Weights of a small transformer language model: rotary positions.
Each number is 128 + 32 x the weight over its row's rms, rounded and kept within 0 to 255. Layers, rows and columns count from 0. Numbers have three digits each. The size before them is the row's rms in percent of the matrix's.

# down: layer 11 MLP down (transposed), 320x128, rms 0.14, rows 62-92, columns 0-63
# gate: layer 11 MLP gate, 320x128, rms 0.153, rows 63-93, columns 0-63
# up: layer 11 MLP up, 320x128, rms 0.145, rows 63-93, columns 0-63
down62 093:129122143115151129115132134138099144139172136151138126114116110195167174119118006138120160088088132187000150169133085089122117172133117071132146135175088130132129140057138089131120148106143125
gate63 109:099163090124163060155119182121047153115120139087184141129143145185125100146077122124143161193133096121120118114097128094151065121181135086114088143134115114094140132140118094136117099152115130
up63 100:105102076140141110145122136097145104153145115134154181123075138111166086188114140115142134101173137117083091152124157135107138093216106208173085147113131084143094061139125180086128134198126092
down63 099:119102117141091121075108152134102084076111088115140135119069151184121112118107102148120105042134150135051120127115126097136099201125155072121126100168110117101132163157182094096109134136136098
gate64 091:168046145076102166114108141154110091127169143146162150132150127068153107069103137084201137103134124082120108119130085112107126090133176115140094091073118090151112139072181113106170153175123187
up64 092:138101114171178128140167107105141144159077118142185084140147255166123163128104159164113102088138177136072156130103096114121118105110115146153107164141176118080175043118157115136125113104105127
down64 089:154135133101166152099123137147183129142192122186085157097156089154173132106159235112129100172098125100108096156146124078125122150154111098158132162163154101164084126106093131089158136095085095
gate65 101:116170114123099098142149102068090079114125143197119063167160137199151125071098146156133120075126119125120143105151109139107088127140141118148078163103130147143147093164121085136130142145120157
up65 099:114100112116106146086133112114136091111121143170065167110109123114112092127094141103149096149077095124067098125162118101139171156149163137143108130105091079120087087160114119156196097125122144
down65 104:181133118094181112057156178188092166119174160201124182139139148151112165103120073070164177169122112137144157128155140072132158114110136087119172104132153081120153144103124195121140135093084161
gate66 089:144123119108144083160158136139155123145152180087173071173169118127128115101121087084067132075193108110131130149126164129187147129166176160133119071196089082194142105091105139089140165128165154
up66 101:104106123121090129147079109070151084173154105181084108156160094107126147076113116155150101156164164090155086101149144108117139177174080091101140159124201126109150151105124186101087138081124130
down66 089:160081148129089152124146113129147104165145140125146144090195116078163184076114161150116165167098138168052131118182140087113092153123104144123101162138146118110094130095153147107115122167098111
gate67 094:149133095168159166094132100108092097161155148075179095115101090132070136094185130084147098167097156147141155153086120139094081171082097163132126153149124178131121106086190085074154126146165119
up67 099:148103084060132135152148103097067174072131126143134049177082118097156106157081129150122127178140171177145137095127150096136107192142158129123153153116127125109109123090169146172219130148128102
down67 102:045093120097116124119092113126088123134058136122096110154090168154117105139149095130163164128055111135001167140156113117145133131127151096095192138132130094101123115110139098112158177175125119
gate68 097:114085114140109158131131194115108089198141174150095088140144143085121117114113080086122057131134129127113146147193128083176123114048089126151165088080157172117157141139140165118168170168114088
up68 103:100115175116102099122116083153192128059137151139083105144144156137153133148108115089124076135114134137113072078143111153104114084111103093183103131140092154146150080096153105113153121118162129
down68 098:149104153119101096134057073113140182094111234170120127124133165163162136192174060120146108151120110143143149103097089136128065102114095138136068117165087139113139196143159117101138138152119136
gate69 093:072138153117135148147155126140123103154110131106099100194159179068060133064069109113135081164148121167145138149123129221137157126119133104130136128146116118180171072083114149183150128112142134
up69 097:229152131105158130158131167120093180102136099145127102138143086104155126108111133153166115100108140037152162118126167103179150100129095168161124136075123141073133160140153081104149104102159110
down69 097:142114144145181151087145116157141162121176177158091096141092097112128100136195101181133098074139087165091113183140119108142109141132095077133071161104180188161102150101134145105143129147114132
gate70 101:118099128089092089099149097109125131127068144113104116127145119124132156109142143109135192111155211122126161126172124148156128150219123111145141122132144123080091143160132116171130134215118132
up70 104:150111132174084101197097154138098102073120142142145107168078163179138109095109158130186082127172131108128195095085121140099193098121111123112073174097130097094112134173157151093192180126148050
down70 105:141159116111082142109121081153059089097125078176100179106119068131140094163152189126081145158142103133090087127136131159143121090155115196136153110156144129103158138135093122199097118167145148
gate71 099:113144130183128206119124181167087167160069069152097095142148142114113132094187097143104114126143101165139131140091107093124155109093096168145119145121133110117116136088136043126152164085127124
up71 100:098173149150128148121092139117131143112139152108085103133113138073092170052148176136104138151063143109119090101190135112137091088094153103091086105123131135122129217084124096056137103130119182
down71 096:192122169039128103135120106104065135126119134159094108074041146101040138127109078164168101149082160124093099123174158136124092108144159155136125093112130131083144191136088162154098132108182171
gate72 106:120133145063122165150104156158089148107114151103191132131169146123123082147115131110142060143141144147110138116156176161132127126103109140104094123067123139134122118131128151136119137143120098
up72 099:148138098155138121123112122095111107126106150150105137083147118097094154192128175112127089112167153145116143150130070139096053082214094118147129206075080186102118080098152129147133131133123075
down72 103:092128160081134078088143100168185168108124180082184158088146148104102092122144137140181146109137132101096091092128122065077093081145103059160119186133146172093192149150158086149068109088150085
gate73 091:111084101172123100142147173158093085151068114238118122108153142109108142140143069155120149133150136111129142080101152175149161111073122115180085157106131159119130123129133132180063144093090089
up73 091:136118107191134146192082146117156127169098111133129141146074179131156162095144110078112101081136142144142103116098191150153096113148158151136105102157096143128126079166134143218117125158164154
down73 089:146111096159075158136128185096131134145165086139091117124108125178158076147137160114112139106159158126183138101146096138107134110057136195120111088079163111108076103107142097128145121184174177
gate74 095:155175144181116157169114061088119104149171148117127119076135136101126113124130132101105099124155118156153099162107177091142130104088134091151165147104140123159161152203124039130148035133140138
up74 098:076149086174130129135189112176162021137127172155108114065075115153080107078144063111114106108109101129159122179199137108139109119114163089143125092100068170098158092148137134097124162130115119
down74 098:114133120098087126143085073126094138167104149108137161102130138094165141138172128112189167192137161154025139111013130160072123150139150138151168115179168092128101103107130091166106140139178194
gate75 107:178128126090083145101159137139134207121147165187097080132110120145111129134110139137147118133124185085098146159191112038157107127178117132080117088105105102066152122179147116076120188133092159
up75 108:065169107111144104148126156141094097157060094083166161111133119110147099112124109144124129122139103182133091121077161173083131120094151155183104195115142137166096154094174194143121131122126128
down75 098:078153100126183096156108132161102107126156110150134145115152151161158177111076097116133111109159101171037124110111170146068177125060128166112080147138149169113094140079157123133099113140154096
gate76 098:079157112179132166146152096138098116142103137158142138116101175128111165087111085176107109111128072102115156128126108119036165128120205105194105145133107115116140114097097087119095161119029095
up76 108:161087164102156197146112128162139171115110099092187142090101122131096132112064087173100105144088095106117147078117151125145155124128145102150164137116098159161199072121133118137134110130105094
down76 105:138087091138166150169108141125112141126077116126135091122092141107117139099108091101090084178077095113111136154109154156110167112079096076145134112142139183136197094149129093131100143155103070
gate77 100:130156140153084162148169201150134127159101150163168079087123112148138126157122129086135118134155177132172112101105100149152175120074108189165074143141056150117175127161177095113133178147170139
up77 098:136120110086153126179131121151143182158106108141179117132106171136152146129104139108148102195099166099126181092120094127163089156164112062152165176142151149120095176159174119122166133144085125
down77 095:084098116085136149139120124162183163078122141119082170163104120057184092139146185110149173160144099146135126080120130061172195129086120118076104143126110116122169089117093148117131114155117177
gate78 102:061069085144127114139148110102146120111153199087177157109114103169127156148158126204092140196151097162096094130150194113142093110119160108152148086161152160143138126117082104129085108099147105
up78 102:125143082124127068172181142104163127143146147119106085160143141088079133162120149163114106096054132075089147148128075103072135163106137070136157145117145123092167137143130122131186154076149126
down78 105:106122087117041090158126167069141082144147141119132120138088133087138086114149085134120091150165118198135141116179155130164105071143163146104157180112100092089107167108161072145123118150090099
gate79 096:128131137071122090194129129150082161133167118115074144144110125166099138098110113141086126139160156166095125060110077141106188081112159121151103129101123124185096078121105143132111118046121103
up79 102:157099152143130122067124093098100129151104134139159188150080134145093079098091094098118177115107134111113135167131167128144154117117130128142102150120111126132095106202156186120107062175138123
down79 107:130138154099125138129110014121142076146127096140145161109081164106123091113143109142084176163147136162052110137133150127150118102147127127183078115134154142142111098203143110131097093143112133
gate80 094:114088105078137105121097144135179086136144141170076149136181148153127172075103076117154133154131227130113134103143143119105167121150122134151129123122132167059096102130142131201131187072118114
up80 096:205121166159137130085133099082088136097213080129161113114138101107133163164135121128174098178080113140142173115087118105044150133170091108103137146174152133131078191133149197109159160160100137
down80 098:106164131150077126142165066095088133123089153071114180146178145141119134105166126171133088095126135162178088132142068107143161102113196183095094173138138128114124145107137125107111085132159063
gate81 094:123113109140213177106162135114114118132131173119150112145084091114121141133093107142162124140130081159102120090108084162089121119170114161112123141127139091219123071195149142094096127115164190
up81 103:077113041181153151064108140108141189108190133087133154162123095180150126153138121106127126140096087114151117167109123070182122129133091164140073132130084121148108152150162150149091104131137160
down81 100:141088097102148132111096150112171153098128150162117073115064138088180123096132072171156117100087094044123169115104098130204128121092141158108109148117157140104175140158131077116133085122123117
gate82 094:139085098161132151112107107126145115147091077154098074097133180110108107080104140172115120133078129126097151149173167101156096114130112139145160108178145172108089132088130089111104148163068111
up82 099:142115116150131145096176136142116128098071147101141103124076108148080110172183183112099118085128107127108190111165155125117076109074098126120125134185072165086106153128132089128106112174107125
down82 100:125164127161133135134121050125059163168095155146097112111082133154109113102148107150099137136106176126052119128139101162128156146161155058112204139181097163147157089112136168163082140165174154
gate83 107:145112147107109102083100117151137131188128147119112045155152126154097106110168127124132124162067152114164189100107116095062134203075132130149136125130140108176121118073122096113079133132112077
up83 100:114104166145116121159178154115114078086155164133168141119080154140129153137088136116168073137172158166112105177169173166131123109192134158131126112130108116067148125120160117112178134131157124
down83 095:136153110241125165155144087159132146173140167152145144120135135157131150122159146107136138141148150132085144128122137092156148051114138182124154110144110163107094114093110191115149059087187193
gate84 100:165096128128118156149106169132117148131111164146162115121093111106164123180096123161115186170135149116095111144190142154182104102174137105069099135097178081122094133171100222106114214156094122
up84 096:081102094125110121151125170088129130129108110162134152171131123134116129095084139133119096105137140102101160162150130062132159134141095098154124183152153158138052121154103026124129079173062107
down84 102:170139172107107156125123179116150118080073141159114119122121100065108142134076134145116146102105134120081132126098148147129080102147139159141180129148160108118109127101107194078094173176094092
gate85 094:139185164109137161111205144069122153156143164103191132097139118129132124145146131138095052128103107124081077150168126118190115084143104131124106151143154127118059091116136112119053098145132136
up85 097:130106104139106113137123123093179145123153124185139135157162080189127165112111117078139186185079156107104122155137174153113109134059153108126140168147107128141117145139081092102147208153130109
down85 093:105152111159161154170169109141135103188165157131121132116138099080237201120122088151111133167102122120158145146148123167113137125118088123177106137137149087188075162118065141100111175158126155
gate86 099:145157104130139086114148171131142118112147160168163141134141071193112167117083148152144143134136122150123124180192082134088168132134137168128147138102113107145078108126165148159097081047112116
up86 099:115151117141097136109113154189123113114100183105149117133093112091103107130158142098096106119151185121167117086159116155166087086156179074114092137149058158167177162110120183088075063212115121
down86 100:133136105129131103105144109148100095163123173183115092132152161137130060110132138091135131120109164120168110097137110116141158129126081066067104116123140117112139160100130075083117160097216133
gate87 096:122106118120170155143122176158107142131192096183177070104151088131075139127172136158167151096128132110120194092065108141110153180134049118134077153165131054155168056087133117135107105120101112
up87 105:104134079091156157135184165127107186052155073158145134120159146153120144153208132129134178109166134139116180107106133110110136148121086057121119156114169071167106065135140120156143049139102114
down87 098:126170112164183155158087149080138116094115119122104105092118126137117133170110111128137141126159131110255135073125154174089136087140171123097108115119162144099207140163140152167114219059111054
gate88 104:155188133190155126121146116149084116130102185112094157147169119128190151139116166076141141162205164111115144145105085071168145162112176142096096163149109107090156106169070103150146126148129190
up88 092:165113164131135124105118081154061134130156131112125111144165112142112152108107119071154065124100193105104150126084134155113143068129174210141116129080205090138187103121162105168118134059140160
down88 097:099123063140070114132121141124130123104137140099081216149125170106078042141133143134127072195116144152062139159179078148120155170106123069156129131146162100169096141137138106139151205125127098
gate89 100:056094165076159123119121128126159106122127080168133114135112168115074121142147131108153122168152122136182179109183140159139087122119116166100093144137120120116108175109101095199091184142096149
up89 098:146110121096132103109171147175126128101150101129112161190108124139149103094177110125139113074083137131078142165109102175139168133110132139128117108125148117111149144193165138076212144067178089
down89 096:107103148145103101087159112087166141131100140131172135083103151132105138116095086144158111156134107163125115114138108124120134198123138101108181074106039111077135143087118187145117150197109169
gate90 094:124140051080142124115173153107132127079150111138168117127117089140119096079159111139135164150103102160119124169153163146136185105131147100080112182174156159130189107194065123120174166148108159
up90 092:128120079174132073170153144148175130142111156157146160158142139140123078192133129146196163188099081154115105088187070120159120078068096194090151114071143117161145149166156111195125129135113121
down90 087:087083100096152168106124150146125077179133181164168123106137130123167149119171145119095165095092155128001138181168089147105130141161089104148139143161083151130073143156165133104090119160053142
gate91 113:130113115097096135152121170120120098122131101118121145162212125139084120126109079144135124073079057129120138126149109118116108141156082129109143074150095118117078097138083082130185121150173109
up91 111:152119159130166092094155189132140112085077132166134143155124069119175103117046083116153126157145185106111123177101069175090105132136090109173203138079165118128128149164123099130109134128100098
down91 108:105162113123179118071148214113062094123161166123167136109173127137141138116112141132099148103089134073152117098091101103070104174109162134112172130139127125140111113098106088126149130163113122
gate92 086:164097144105109130120112145154093133141108136161161145096077096159093154142108148168170133093144140152123138073150142183151134069140157172099131121134153128115135141159111112151122159179193137
up92 092:103198137111157142117125120116108093092162149110156179177133130110124133146118151152126204136135083100202112156130128078097107108118169055121139071115078087179115155156134113160129155047146148
down92 096:119106138145123139114124104124164121086166149180100125163140172079111088098123238135091087171085143101222130169142128108101111185092139050131119160132146127122099074111111122143165127099073090
gate93 101:104150124160106129120148181106085088162072205117156104103111116214123125109099100115120152124107147091106185046152116110130138107150135127067101145124139114100065128088128111139098172164129115
up93 104:104091122082152129062109104161123113111085108088077165108110081094115147159169141187081146120146067150115131125114132184098129094072140113161087056144126129061214081148121115130167121049131191